python train.py --hidden_size=768 --num_attention_heads=6 --intermediate_size=1536 --norm="rmsnorm" --norm_eps=1e-05 --positions="rope" --init="orth" --init_std_up=0.0202 --learning_rate=0.00256 --lr_mult_up=0.994 --max_grad_norm=1.0 --decay_fraction=1.0 --batch_tokens=262144 --max_steps=3483
Each number is 128 + 24 x the weight over its row's rms, rounded and kept within 0 to 255. Layers, rows and columns count from 0. The size above them is the row's rms in percent of the matrix's.

# layer 3 attention query, 768x768, rms 0.0561, rows 272-306,399-433, columns 384-447
size [ 94  86  94 100  95  99  94  96  96  96  97  97  97  94  93  97  86  79  97  76  85  93  90  97  90  80  89  81  96  93  86  95  93  84  96 100  99 103 101 106 104 104 114 114 102 108 107 106 108 110 104 101  97  87  81  89  94  82  98 105 101 104  96 108 107  98 100 109 103 112]
[[156 146 147 103 151 126 132 127 144 104 111 151 101 128 121 122 127 112 143 152 110 136 121  96 111 137 114 133 132  79 120 136  99 122 158 119 105 127 151 101 120 112 153 141 120 122 143 141  73 130 137 122 148 138 148 120 162 130 112 133 137  81 150 138]
 [118 144 119 102 149 118  82 100 118 160 114 144 119 131 153 134 123 123 110 118 115  80  96 114 126  88 178 118 119 107 161 118 121  98 122 111 113  88 165 137 134 139 167 167 141 115 106 144 138 135 124 110 120 141 141 103 131 163 126  99 137 150 103 127]
 [128 124  93 135 161 113 113 114 144 143 138 134 117 149 163 161 150 141 128 138 122 132 145 120 130  92 109 109 132 147 132 125 142  89 101 156 125 145 120 144 123 130 125 126 146 109 125 145 126 106 127 172  91 166 106 135 153 110  80 107 166 162 163 187]
 [113 120 127  96 135 178 107  92 180 109 104 155 140 160 118 152 128 111 127 129  96  78 123  96 106 112 154 151 124  94 100 113 149 153 119  76 130  72 145 112 120 131 183 127 103 170 134 102 110 130 145 156 110 160 111 128 112 129 128  81 148 116 147 127]
 [140 110 104  91  98  70 141 155 167  99 158  93 111 127 166  99 186  90  87 125  87  90 150 117 149 154  95 130 131 137 119 145 132 138 147 119 149 177 122 141 165 154 130 124  98  85  92 128 109 101 128 139 136 160 144 134 135 152 103 155 136 124 107 110]
 [108 124  99 128 112 116 186 124 102  96 163 136 125 196 137 107 141 139 162  99 150 151 118 104 112 140 112 137 104 133 111 134 145 135 140 141 159 131  79 140 126 129 147 127  91 139 166 113  97 100  96 135 133  95 112 120 102 114 166 143 159 132 150  84]
 [132 122 111 105 124 123  97 130 162 143 109  89 121  93 166 154 111 140 113 149 165  91 124 125  90 132 176 110 113 118 116 186 150 145  99 149 110 151 140 144 127 139 127 137 120 124 167 100 135 142 132 110  99 144 136  92 114 139 141 143 110 103  89 156]
 [ 86 155  91 119  87  95 138 135 107 128 115 142 142 194 104 117 129 150 132 175 150 124 109  96 119 130 135 108 131 144 137 149 146 102 110 100 104 150 112 110  96 145 142 101 147 162 125 136  77 136 106 137 131  96 130 150  95 167 157 105 158 141 119 108]
 [128 127 135 138 156 120 182 108  99 143 141 140 131 131 140  98 116 152 130 131 153 149  98 153 109  98 129 193 116 175 148 101 117  98 137 129 138 126 133 117 113 157 122 139 136 122  89 117 137 135 150 115 162 142  86 131 131 104 100 168 127 152 143 136]
 [125 118 116 163 141 111 164 153 142 169 118 149 119 133 116 124  89 141 156 107 120 135  87  92 130 150  82 153 116 156 119 151 156 138  89 152 123 121  99 142 119 120  84 125 126  89 131  92 137 129 133 108 149  90 112 117 139 102 129 188 142 147 142 157]
 [ 93 155 129  84 123 116 106 155 142 133 182 132 130 125 106 100 143  79 111 101 106 120 144 133 133 137 127  67 106 175 114 162 166 133 121 140 128 143 144 132 152 122  94 130 107 138 159  73 180 115 121 146  89 140 148  93 153 150 138 128 123 126 141 108]
 [199 135 128 118  86 148 154 150 123 116 111 117 163 123 119 110 139 126  91 131 133 116 113 161 203 118  94 136 123 127 137  89  98 161 157 129 128 136  90 136 102 109 181 129 160 122 110 118 123 122 112 135 130 177 135 108 158 131 172  84 116 134 177 143]
 [116 113 116 110 155 127  94 129 125  96 152  94 153 109 115 138  99 110 105 128  98 127 113 165 114 135  93 109 156 143 104 112 102 121 106 131 150 151 107 131 103 102 148 142 100  94 122 127 134 152 114 121 171 129 100 149 119 122 125 159 142 189 137 115]
 [ 92  96 119 100 115  96 133  80 117 132 117 158 129 144 102 133 149 118 122 140 145 150  97 123 123 111 140 181 114 130 132 126 102 119 123 154 117 138 125 152 145 156 151 120 136 132 111 151 149 134 157 121 146 107 164  88 107 133 151 112 126 108 114 140]
 [142 122 158 116  92 102 117 130 152 129  80 126 110 160 121  85  44 116 143 156 136 143 140 131 126  91 153 130  94 135 106 140 106 102 196 115 141 155 171 115 130 128 137 177 148 139 150  72 180 104 105 123 106 146 105 113 105 133  89 125 125 162 133 108]
 [135 127  65 110 185 139 143  99 172 118 164 104 133 111 154 151 127 118 132 103 127 128 145 148 139 139 118 119 149 157 113 148 123 151 124 102  77 139 149 161 165 123 134 101 149 134 160 135 159 112 137 143 134 144 115 138 104 104 125  56 142  89  95 123]
 [136 107 129 129 107 144 137 135 142 122 111 150 157 121 148 124  91 138 140 161  97  90 106  67 108  81 144  92  91  89 154 122 145 141 102 123 160 144 108 134 192 142 136 137 105 129 114  79 117 148 139 142 133 113  99 124 125 178 118 124 123  93 122 156]
 [163 140  90 152 147  97  89 143 152 114 114  91 103 109 157 126 122 120 133  97 119 134 118 127 144 131 120 166 143 134 107 108 161 158 127 134 121 150 150 134  96  79  80  80 162 142  83 166 113 111 138 163 145 157 118 102 103 118 168 118 139 186 148 166]
 [135 171 106 105 114 105 109  97 101 148 119 104  93 154 131 131 128 114 123 131 129 134 126 116 140 132 153 142 157  77 104 110 137  82 156 120 148 113 103 118 153 103 130 156 100 110 139 153 166 110 106 123 167 102 202 153 101 143 130  73 144 146 114  94]
 [112 134 136 133 102 129 140 133  69 128 151 104 136 171  94 115 167  96 126 165 156 152 113 127 137 130 135 111 140 126 134 156  96 123 113  92 131 140 121 160 115 152 108 158  90 117 132 116 111 138 160 123 130 121 135 158 107 125 148 150 127 140 106  98]
 [156 161  68 101 109  86 145 125 131 100 130 124 122 163 139 115 145 139 116 140 115  71 166 154 103 101 109 141 100 137 137 126 129 141 103 127  97 130 124 132 132  97  91 111 138 157 142 146 155 144 120 162  95  89 119 138 141 129 114 141 149 123 139 147]
 [145 131 102 130 134  94 117 133 120 142 146 121 142 107 157 165 121 143 125 119 163 118  96 122 141 109 134 181 157 124 138 110 140 150  99 145 100 134 101 112 129 106 130 115 145 164 130 107 122 141 126 143 151 116 137  91 170 104 119  93 128 123 113 142]
 [ 91 129 145 126  89  97 142 102 145 104 123 136 164 149  69 145 132 137 188 172 117 100 136 132 136 145 124 125 143 126 117 129 185 113 131  71 102 131 124 124 128 151 112 143  93 134 161 139 115 135 180 112 154 151 131 142 167 130  99 158 144 118 117  81]
 [128 160 104 138  89 129 152 126 131 135 128 123 137  94  96 115 170 165 133 116 131  82  80 169 110 123 121 130 138 117 102 148 110 128 127 123 190 126 113 160 107  89 123 148 106 128 119 146 157 167 147 137 159 130 153 164 132 109 156 120 182 136 125 152]
 [129 122 144 113 142 128 127 127 127 149 128 203 130 160  83 158 136 135 122 102 126  98 123 146 130 120  94 136 150 128  83 130 136 119 110 163 124 124 136 100 144 142 120 159 137 117 156 125 147 108 134 108 112 137 135 118 122 119 154 125 134 144 142 123]
 [125 127 154 145 109 122 156 104 108 116 173 158 100 122 175  23 156 115  97 108 105 128 126 152 115 177 138 123 156 152 100 116 171 149 105 127 107 132 126 137 124 108 132 150 119 120 125 117 105 122 134 122 158  96 174 148 133 103 132 113 140 128 154  92]
 [127 118 163 120 111 118 126 138  96  97 140 126 133 148 135 106  83  95 127  96 146 108 105 137 136 155 151 145 116 194 126 129 128 127 134  83 115 113 140 156 149 158 117 124 132 144 143  91 165 123 136 152 138  69 132 114 128 140 113 143 135 142 174 137]
 [149 153 142 107 133 150 128 134 128 119 114 100 105 129 109  84 114 116 117 133 155 134 108 129 115 108 100 108 118 127 142 126  70 130 104 168 169 147 154 164 134 113 118 181 124 118 109 119 133 121 100 125  97 103 114 137 116 138 106 110 112 117 123 108]
 [114 108 120 114 137 150 161 123 129  93 150  75 119  99 178 155 118 174 127 152 115 132 134 104 129 161 155 131 133  80 115 114 103 107 155 112 108  91  90 126 105 111 132 127 146 187 116 143 120 130 124 180 103 113 148 172 119 116 148 149 138 100 140 133]
 [132 129 127 155 115  94  92 130 116 138 135 106 125 114 143  77 123 120 117  95 126 103 142 132 130 117 146 128 133 164 130 143 158 136 176 154 129 123 147 129 104 162  86 115  85 120 174 112 150 123  87 119 105 147 108  90 180 132 105  70 132 106 133 122]
 [139 114 110  97 147 132 122 167 130 131 107 172 105 143 120  95 126  90 136 122 147  98 165 133 143 167 120 166  93 140  93 127 117  96 124 114 168  98 119 105 139 184 121 113 135 120 169 121 135 105 100 100 135 145 109 107 150 124 107 161 126 132 134 151]
 [153 129 146 149 118 111 106 176 121 130 131 156 134  88 165 104 161 126 139 157 112 140 142 143 112 114 113 155 148 135 138 137  95 147 122 156  86 132 156 103 119  63  83 117 122 101 137 118 104 111 138 104 128 164 131  99 126  75 129 109  98 162 105 168]
 [110 124 138 106 114 114 173  94 122  94 147 131 100  82  75 133  92 131 134 131 111 110 185 144 158 110 131 162 114 142 101 146 163  97 119 110  99 148 100 145 130 101 133 117 130  91 130 168 150 162 154  81 102  46 138 163 177 134 168  89  67 109 107 141]
 [138 136 131 158 147 171 133 116 112 158 132 114 132 105  74  90 120 150 103 129 166 142 166 149 118 120 149 158 138 111 105 116 130 155 119 124 133 140 120 114 150 146 139 135 171 122 141 118 123 193 130  92 116 148 115 166 108 111 140 126 116 132 102  96]
 [147 119 164 130 117 128 143 128 111 135 167 168 137 136  72 162 121 114 137 186  89  81 129 145 151 131 111 122 154 118 136  88 119 169 126 157  90 105  90 146  91 110 111 140  93  98 138 125 125 104 111 191 178  90  88 124 151 157 109 126 153 138 135 143]
 [158 151 133 129 110  94 138 117 113 143 151 124 138  86 134 119 105 120 122 132 135 155 119 164 101 160 117 129 114 124  79 107 102  98 148 143 147 135 111 159 108 135 130 134 136  95 133 170 131 110 115 110 133 185 185 120 110 112 130 169  98 141 127 108]
 [110 151  98 139 124 138 128 161 149 119 138 155  78 115 150 135 110 149 153 155 121 121 145 103  98 134  90 142 116 123 121 166 106 126 128 142 130 139 141 120 120 106 168 124  95 140 133 126 109 145 118 101 100 119 107 105  97  93 144 162 118  92 130 109]
 [ 78  98  99 178 176 134 144 137  88 140 125 119 151  84 166 147  96 153 111 129 127 152 114 122 153 119 158  82 107 146 136 132 136 143 118 106 105 180 115 118 155 135 143 115 105 154 135 140 104 146 138 106 111 125 131 160  78 133 147 152  92 137 103 141]
 [ 77 150 163 137 117 110 116 166 109 115 110 141 136 154  86 110 108 139 103 151  93 109  97 126 148 152 120 104 135 141 179 135 130 144 164  84 123 117  69 150  95 116 121 120 123 157 106 161  94 141 124  92 103  84 129 137 104 102 144  97 102 159 140  93]
 [182 103 110 149  98 150 147 116 117 116 103 112 133 155 118 119 132 148  74  98  87 158 146 138 103 107 131 127 129 146 132 150  64 160 124 104 100 156 104  90 123 103 114 144 146 103 127 121 104  96 108 168 139 102 172 131 136  89 134 113  92 141 169 116]
 [107  89 138  92 159 134  96 109 130 113 115 156 133 168  90 121 142 151 175 113 118 113 125  98 137 140 128 133  92 163 148 127 117 114 128 100 117 163 121 149 118 126 170 128 130 122 143 148 121 149 136 153 148  84  94 107 106 108 116 166  89 144 137  91]
 [132 138 148 120 126 131 115 172 132 132 130 124 148  96 120 131 145 130 134  85 149 136  87 150 114  84 102 141 122 121 159 150 135 123 124 150 100  86 110 125 111  81 114 152 121 136 132 123 109 178 135 144 148  91 139 127 138 152 126 131 120 110 161 139]
 [133 146 124 136 113 148 112 142 145 107 108 103 176 132 124  96 163 140 152 118 162 127 105 110 136 141 117 128 118  74 145 122 141 125  91 108 135 148 137  71 159 179 120 118  80 128 134 132  83 138  80  76 166 108 166 147 112 120 117 126 122 115  91 100]
 [175 136 129 108 142 108 138 125 101 165 133 145 138 104 114 104 130 104 132 100 134 148 113 172 163  94 117  45 135 131 164  74 135 127 142 114  84 120 133 146 152 169  99 112 129  81 148 137 124 109  97 185 114 167 150 114 121  81  88 110 135 178 122 171]
 [117 111 111  93 120 144 119  66 108 120 117 110 128 163 108 132 134 156  90 136 122 153 110 156 137  97 104 126 168 109 110 124 126 141 166  89 149 102 143 123 115 115 114 123 136 140 141 146 182 107 130 175 120 146 120 122 125 104  99 129 122 172 131 121]
 [154 134 131 148 139 118 136 144 138 151  96 137  94 158 135  71 166 122 165 109 126 146 122 111 128 111  90 129 100  76 124 124 147  98 121 159 159 135 144 130 129 108 144 158 102 111 120 100 125 127  81 139 128 134 120 135 154  89  76 145 123 141 141 130]
 [136  99 101 154 161 114 152 111 151  87 120 103 111 141 101 142  95 111 149 123 118 134 138 147 157 136 105 104 135  98 149 146 131 115 167 152 165 112 117 145 113 106 164 156 118 146 125 151 117 153  91 140 139 127 124 162 136  91 144 125 109 110  97 166]
 [150 115 176 126 144 152 101  98 137 134 131  95 119 103 153 147 141 149 189 115 136 100 139 113 103  93 174 126 115 102 122 130 105 126 101 125 172 151 108  98 147 195 131 130 134 131 137 167 109 141 148 145 147 109 107 157  87 174  87 103 156 126 136 145]
 [123 126 144 114 138 129 151 104 189 160 110 124 139 122 127 151 123 127 109 138 171 129 125 113 120 154 165 135 149 122 166 120 114 131 120 119  97 148 133  84 170 168  87 115 118 124  92 119  72  91 126 104 177 197 143 153 129 119 107 139  99 134  90 158]
 [151 143 156 152 149 139 130  95  64 135 135  95 144 102 156 126 116 129 123  86 128 125 105 119 168 152 126 138 164 126 142 125 127 125 121 182  81 119 141 122 114 115  87 141 130 126 158 132 134  78 103 122 102 134 160  84  92 145 102 141 112 108 137 131]
 [123 161 105 138 168 145 121 111 106 131 131 140 136  96 124 146 154 102 106 146  93 105 136 155 131 103 155 163 135 176 121 121 162 140 120 132 120 155 150  68 118 157  39 150 134 134  95 126 133 122 107 123 137 127 154  95 165 107 120 111 126 108 135 137]
 [119 126 163 128 123  93 164 107 142 160 126  81 120  92 159 145 119 120 129 123 145 126 124 102 107 145 174 114 151 146 116 139 168  95 108 132 151 125 100 106 181 136 183 148 158 120 153 120 117 129 154 186 120 118 149 104  84 124 106 125 147 121 119 126]
 [132 137 138 134 156 128 126 131 139 127 117  87 150 159 155 153 108 148  79 135  87  93 161 159 126 166 122 138 133 134 132 118 138 116 105  96 146 160 155 168 161 158 142 156 130 132 138 173 117 191  98 154 128 120 123 152 137 139 135 103 138 151 135 124]
 [ 99 126 104  97 114 107 156 133 155 109 157 161  83 129 161 162 150 149 149 125 141 147 112 132 100 109 125 113 124 133 141 135 127 143  98 114 160 111  84 144 171 122 138 147 123 104 140 104 170 115 135 138 115 136 169 128 150 141 106 126  88 104 134 125]
 [117 119 126 133  90 129 108 162 136 100  85 110 126 140 137 165 143 127 107 123 171 112 191 116 145 125 172 167 127 156 114  98 131 150 104 104  90  99 161 140 115 124 159 142 123 133  81 132 154 133  96 156 146 126 124 104 132 113  84 159 116 139 131 131]
 [150 112 102  92 136 127 113 103 139 114 139  95 104 102  95 118 159 124 153 121 144 106 134  89 100  83 126 118  99 132 130 115  92 103 181 163 145 115 134 115 111 132 110 118 162 104  80  98 128 120  77  65 131 143 175 117 112 129 158 143 119  96 117 118]
 [130 116 162 114  79 119 134 101  91 128 153 147  94 135  94 134 143 117 100 116 124 121 115  79 172 173  52 117 103 107 123 142 123 153 141 157 129 131 111 157 158 114 144 123 130 134 126 120 101 115 145 126 125 104 148 126 143 125 132 158 104 115 121 137]
 [127 110 154 147 108  74  92 120 128 115 126 147  93 136 166 132 112 117 117 138 105 147 150 191 127 153 101 143 152 124 107 149 148 161  99  79 137 169 150 135  94 148 162 127 128 101 143 127 103 145 142 138 141  81 132 122  91 123  94 138 165 153 152 117]
 [133 150 120  97 135 121 109 142  92  89 130 110  94 130 148 102 135  94 137 123 129 104 127  90 140 128 122  98 113 152  86 122 103 137 137 154 139  69 137 109 144 124 139 125 188 115 112 147 176 127  89 112 130 144 134  86 121 155 160 137 129 100 107 133]
 [104 100 176 175 117 103 156 125 142 111 147  94 108 143 152 156 144 165 114 109 140 130 111 122 139 102 145 165 154 103 114 137 100 125  97 159 151 148 121 138 146 150 112 121  96 115 131 140 107  98 121 179 138 121 142 122 140 112 133  96 144 180 113  80]
 [194 107 142 122 105 115 128 102 104 121 187 134  80 131 171 147 165 112 105 124 154 123 133 125 139 104 154 180 104 127 125 133  92  90 123 148 127 134 110 118 127  99 139 178 152 121 140 109 150 117 153 120 124 135 153 148 145 141  99 116  81 129 156 135]
 [111 125 114 132 134 153 130 115 175 120 130  66  95 115 113 143 148 138 122 123 108  71 127 118 107  98 131 169 124 148 168  96 129  86 141 140  91 161 135 118 130 157  94 140 147  74 153 159 122  89  88 131 131 143 106 150 158 150 111 144 146 117 149 100]
 [160 161 103  86 139 112 120 141 127 109 117 111  80  80 134 141 129  63  98 102 105 145  95 152 159 146 104 176 156 100 118 150 150 164 103 137 168 110 120 111 183 117 120 137  96 118 153 113  76 134 154 132 169 126 109 156 161 124 106 112 151 121  88 130]
 [ 98 112 134 134 162 199 135 101 102 162 134 106 123 143 162 168  96 142  90 127 137  98 171 149 131 107 129 124 121 127 144 150 122 116 162  84 121  71 135  89 120 113 152  85 148 138 156 122 102 141 102 119 165 125  84 154 121  93 124 122 107 101 149 144]
 [114  94 149 121 107 110 121 103 116 170 153 119 121 169 160 121 131 103 141 119  87 154 166 102 129 104 117 162 121 164 119 136 136 124  76 180 134  91 161 136 154 150 218 124 136 141 108 123 143 144 116 171 130 159 133 136 144 155 142 123 101 127 130 123]
 [111 141  98 137 139 115 107  85 134 121 166 114 179  73 110 120 129 184 114 127 130 103  76 135 133 114 155 134 103  96 135 149 176 111 143 166 156 121 122 116 158  73 106  64 116 125  67 110 100 104 133  89 120 116 131 101 135 147 135  79 146 104 122 110]
 [154 141 121 117 115 104 122 113 200 122 195 107 124 130 107 121 121 155 142 108  94 102 117 122  93 103 140 167 112 129 140 103 114 154 149 126  71 125 123 140 120 178 111 122 118  84 124 144 104 104 124 149 108 138 128  64 124 165 134 122 115 119 158 110]
 [115 166 151 107  68  88 144  66 117 120 122 122 113 139 120 151 172 144 120 106 128  94 119  94 131 110 110 130 108 139 117 175 159  91 140 116 118 149 118 151 114 104 170  89 123 163 115 111 152  76  91 140 114 151 153 122 139 113  95 129 153 128 102 124]
 [131 120 107 120 164 141 169 140 165 135 116 111 140 133 143 136 141 162 127 115 116 174  61 103 118  85 142 143 159 136 164 125 144 170 132 140 120 118 148 103 142 154 168  80 128 101 134 123 128  76 141  74 131 134 132 131  65 122 166 140 126 129 131 103]
 [100 121 156  79 177 147 176 124 153 139 123 101 127 107 137 147 102 123 146 140 137 159 137 141 108 190 107 127 128 125 111 135  97 130 129 110 161 163 120 141 137  92 129 109 106 159 156 135 107 187 127 133 124 124 123 121 128 101 110 159 137 106 113 111]]
# layer 3 attention key, 384x768, rms 0.0584, rows 143-177, columns 384-447
size [ 94  98 107  94  97  95  93  98 105  95  94  99  99  96  95  97  92  68  69  71  70  80  74  76  87  84  89  84  83  92  92  93  91  94  94]
[[137 112 139 139 125 166 149 157  87 133 125 107 121 176 130  86 128 119 135 118 172 128 126 104 159 135 131 113 131 134 112 162 144 131  96 124 143 175 131  94 157 150 134 123 147 165 120 145  97 100 147 112 127 112 132 134 176 129 139 134 111  93 168 161]
 [162 106 135 111 165 122 151  75 160 161  87 144 132 154 120 130 167 110 172  89 115 112 135 102 120 137 148 155  82 155 138 129 147  74 148 125 131 139 114  94 139 117 128 139 139 170 139 131 146 123 138 153 117 132 136 122 152 138 125 129 106 131 159 112]
 [129  79 132 130 123 106 120 140 121 146 113 136 127 131 110 140  92 106 139 117  56 150 115 128 130 195  91 143 155 117  93 125  68 134 141 153  91 158 126 112  90 128  96 130 144 144 116 121 117 147 152 145 123 154 113 172 132  98  87 153 123 118 123 141]
 [ 97 102 128 127 154 152 139 164  98 139 105 134 149 107 150 120  99  97 137 104 145 128 115 138 135 123  82 132 106 132 104 130 110 147  77 113 151 136 100 123  97 117 158 122 114  89 139 160 165 149 113 150 133 171 128  84 113  92 137 134 108 136 147 123]
 [ 94 169 141 126 147 148 116 153 148  96  89 111 146  96 106 126 123 138 158 123  99  98 125 145 150 108 109 131 120 112 119 130 169 144 112  95 129 133 114 119 115 152 102 113 106 142 111  82 122 140 104 137 140 141 130 174 185 147 134 146 113 100 108 140]
 [113 139 150 142 127 172 140 118 143 115 132 125 103 124 152 130 134 130 114 154 150 116 121  99 145 121 107 148 153 155 139 159 164 158  81 115 141 101 130 131 154 119 139  94 128 148 160 139 119 119 162 119 117 116 120 110 138 105  92 148 146 143 106 155]
 [113 112 101 143 160 128  92 143 131 167 135 143 121 110 114 152  87 134  61 130 125 129 127 137 136 173 128 137 150 141 122 155 159 149 156 116  98  87  92 125 163 141 117 115 109  90 115 105 166 151 147 119 106 155 116 119 110 144 144 148 128 103 164 123]
 [ 95 170 121 125 156 155 132 121 106  96 112  69 141 122 142 127 158 132 149 142 136 150 167  83  87 107 121 136 131 119 158 137 142 133 119 110 130 134 149  74 152 151 127 137 112 186 135 130  87 106 172 102 112 115 129 145 111 106 124 109 137 145 125 110]
 [151 128 141 148 132 118 144 113 143 160 160  89 141 139  92 155 124 110 138 131 106 175 155 125 149  92 152 101 113 153 121 108 119 123 116 140 143  99  74 184 142 134 115  93 115 133 151 108 154  81 129 143  91 188 109 129 108 107 130 137  74 159 133 119]
 [152 137 150 146 148 117 141 114 157 124 114  89 135 188 107 120  97 132 136 111 133 126 102 171 133 125 123 129 136 111 165 136  93 149 154 125 128  91 131 100 117 157 109 130 160 112  68 126 161 137  90 168 107 117 128 171 131  99 176 149 118 114 116 128]
 [127 100 104 170 116 137 127 172 153 137 108 107  85 134  86  93 126 140 153  97 156 143 143  73 120 109 204 135 160 101  90 125 141 118  93 120 160 130 129 114 131 129 143 122 152 140 136  84 111  83  99  71 123  59 161 168 139 114 148  97 123 110 171 133]
 [138 155 122 161 112 109 132 108 124 112 178 128 124 148 111 154 110 152 142 141 126 135 150 117 163 164 133 193 138 155 153 130 119 129 128  90 104 120 104  96  87 140 125 118 107 165  78 187 109 117 125 142 175 104 168 142 129 140 118 134 118 162 125 113]
 [142 146 165 153 180 138 112 147 155 164 138  85 105 106 139 142 140 138 127 153 110 156 110 128 121 123 145  94 143 155 170 167  90 112 136 118 120 131 132 139 114 178 149 107 130 146 167 111 116 106 121 163 142 100 132 137  88 112 112 102 152  83 103 163]
 [163 161 122  99 125 134 134 110 150 151 119 148 154 128 121  99 124 151  73  90 115 135 125 134  93 164  78  97 151  99 153 134  98 156 129 147  98 122 140  95 147 126 142  92 114 149  98 128 149 109 146 114 173 123 161 131 141 171 121  92 121 170 159  99]
 [ 80 127 131 169 113 165 144 151 113 146  97 106  96 146 169  95 117 109 128 120 129 170 103 138 115  84 123 121 127 148 137 119 111 151 146 157 103 132 121  87 133 156  74 153 159 115 131 190 141  93  81 151 122 104 126 151 129 103 118 152 114 136 152 148]
 [106 161 113 147 108 133 148 138 101 127 126 115 142 122 146 123 126 146 157 143 126  70 107 170 133 188 140 141 128 159 119 147 135 114  82 112 158 136  94  69 138 154  93  87 108 146 176 169 130 139 108 107 147 143 105 126 150 126  89 118 116  90 117 109]
 [125 107 141 142 141  95 141 144 168 125 128 129  86 156 109 110 145 118 131 168 103 115 136 130 169 132 163 141 107  90 159  60 112 149 155  98 149 117 116 149 154  98 172 130 134 124  87 133  88  98 116 159 140 156 136 162 124 112 150 138 138 101 111 112]
 [122 151 123 129  99 146  98 127 134 128 125 148 136 112 112  60 136 124 158 147 140 178 136 143 141 126 165 126  97 147 165 116 114 121 123 141 121 101 105 159 129  90 143 189 135 126 158 104 170 106 158 119 159  98 130 117 148 110 149 120 140 158 124 135]
 [130 144 128 124 120 146 108 128 156 160 125  67 137 121 189 129 122 130 142  94 146  81 139 145 135 137 139 128 173 137  96 118 107 151 139 121 131 182 166  77  99 129 128 128 177 149  97 128 149 113 112 138 120 126 132  98 135 141 125 160 140 126 106 133]
 [118 108 161 126 116 113 171 147 164 108 158 128 124 148 159 130 109 125 163 145 133  91 138  99 147  98 127 101 143 159 140 137 103 139  89 161 174 144 136 109 161 162  83  95 165 126 144 172 127 146 132 150 119 143  99 117 113 102 139 135 127 141 153 173]
 [131 169 128 139 131 138 184 133 123 132 152 153 140 153 139 157 131  98 141  95 126  91 140 114 123 159 121 120  86 160 166 128 138 156 149 160 151 156 149 135  82 143 122 121 101 135 154 143 160 132 172 124 117 119 142 122  74  65 104  80 120 146 128 125]
 [168 168 125 138 164 127 112  86 135 138 134  91 144 117 118 149 137  97 100 111 121 104 113 168 120 111 122 100  89 151 120 124 149 147 126 148 132 154 140 131  89 136 122 160 196 185 106 168  96 178 158 123 101 107 141 141 115 117 155 129 133 154 186  73]
 [135  97 105 120 123 122 109 134 160 159 158 133 109 170 156 103 127 124 154 140 124 138 158 136 161 143 179 118 174 146 143 116  97 101 111 111 153 122 126 112 188 137 114  90 162 122 111 134 126 129 102 144  67 164 175 116 167 167 160 154 133 108 132 104]
 [109 143 136 150 119 177 129 150 148 137 159 176 141 136 129 112 119  80 123 133 137 108 137  76 146 102 116 162 149 139 154 160 148 126 112 160 140 122 127 112 140 154  89 154  98  95 152 109 110 125 123 127 122 133 137 143 115 101 100 153 122  89  93 168]
 [164 122 103 112 158 130  95  96 119 157 134 179  78 137 131 144 126  95 132 134 146  88 125 108 135 144 131 124 137 115 125  74 114 131 113 151 126 152 107 126 103 109 157 131 152 121 120 156 136 138 117 119 155  95 155 106 141 131 167  92 139 144 128 147]
 [124  89 113 137 188 107 114 131 103 114 123 129  91 159 122 149 117  97 143 121  94 143 107 154 140 166 146  95  83 149 112 158 125 111  70 108 136 139 126 132 128 128 107 125 120 104 126 129 155 121 117 163 142 137 145 137 148 105 152 117 116 142 104 157]
 [160 117 134 106 125 121 126 103 132 133 124 149 110 140 106  96 140  84 131 119 108 113 118 148 112 113  90 118  94 122 105 129 141 117 163 173 111 152 128 171 107 113 118 158 173 164 138 151  96 175 134 130 116 113 148 111  86  83 117 102 133 116 140 100]
 [178 113 147 112 154 119 140 156 151 139 131 114 101 149 143 148  84 138 119 147 151 109 116 127 119 136 124  95 107  87 122  58  60 155 132  96 103 152 139 122 134 126 108 144 111 130 132 109 103 130 126 165 109 103 103 136 113 177 118 119 121 124 123 129]
 [133 119 160 151  82 131 109 126  93  76 129 123 141 130 109 152 127 124 124 103 150 126 143 124 129  81 170 106 175 136  86 131 111 117 132  95 154 112 139 138 140 126 141 113 129 108 131 129 153  83 112 125 106 121 134 127 156 126 133 150 165 155 129 134]
 [141 176 127 102 104 124 132 106 124 133 126  79 153 104 144  96 103 173 137 153 138 108 156 175 101  90 123 130 112 105 114 150 102 126 165 106 127 111 124 109 107 165 123 160 163 110 114 147 125  82 124 116  74 110 127 126 134 140 133 121 138  78  84  84]
 [171 124 138 167 150  83 126 134 110 175 142 131 112 160 138 136 151 142 146 142 103 113 138 130 141 143 177 167 125 140 135 150 135 161 106 107 144 115 105 113 128 104 149 143 159 161 125 178 163 108 169 138 115 102 152 131 155 108 126 133 155 136 144 114]
 [105 147 117 141 122 127 101 133 152 148  89 167 133 118 130 120 141 122 105 107 193 155 143  99 129 120 107 122  98 150 117 126 164 106 151 140 145 113 118  96 158 139 107 122 108 138 143 124 123 110 121 113 159 130 121 136 175 133 106 144 113 143 122 148]
 [ 85 125  96 111 131 119 159 168 136 153 144 165 156  96  81 153 140 120 124 161 126 143 147 148 115 122 133  68 133 136 129 180 128 105 141 131 136 144 139  88  81 120 138 131 114 134 119 146 139  89 104 133 120 126 179  93  77 105 117 127 121 135 135 124]
 [112 168 139  99  81 111 150 115 132 106  86 112  94 147 117 119 150 148 168 128 165 113 113 169 145 134 136 132 137 124 130  85 123  99  84 112 174 117 138 150 113 114 127 111 111 129 146 134 112 133 138 147 127 146 122 119 136 139 146 155 140 148 141  93]
 [183 103 135 119 148 115 140 132 149 138 154 161 146 111 140 145 108 179 108 102 116 156 127 118 118 162 116 162 121 148 113 146  90 118 105 134  95 157 161 123  86 107 106 109 146 109 132 146 149 141 116 118 116 156 158 165  78  89 127  91 135 124 125 155]]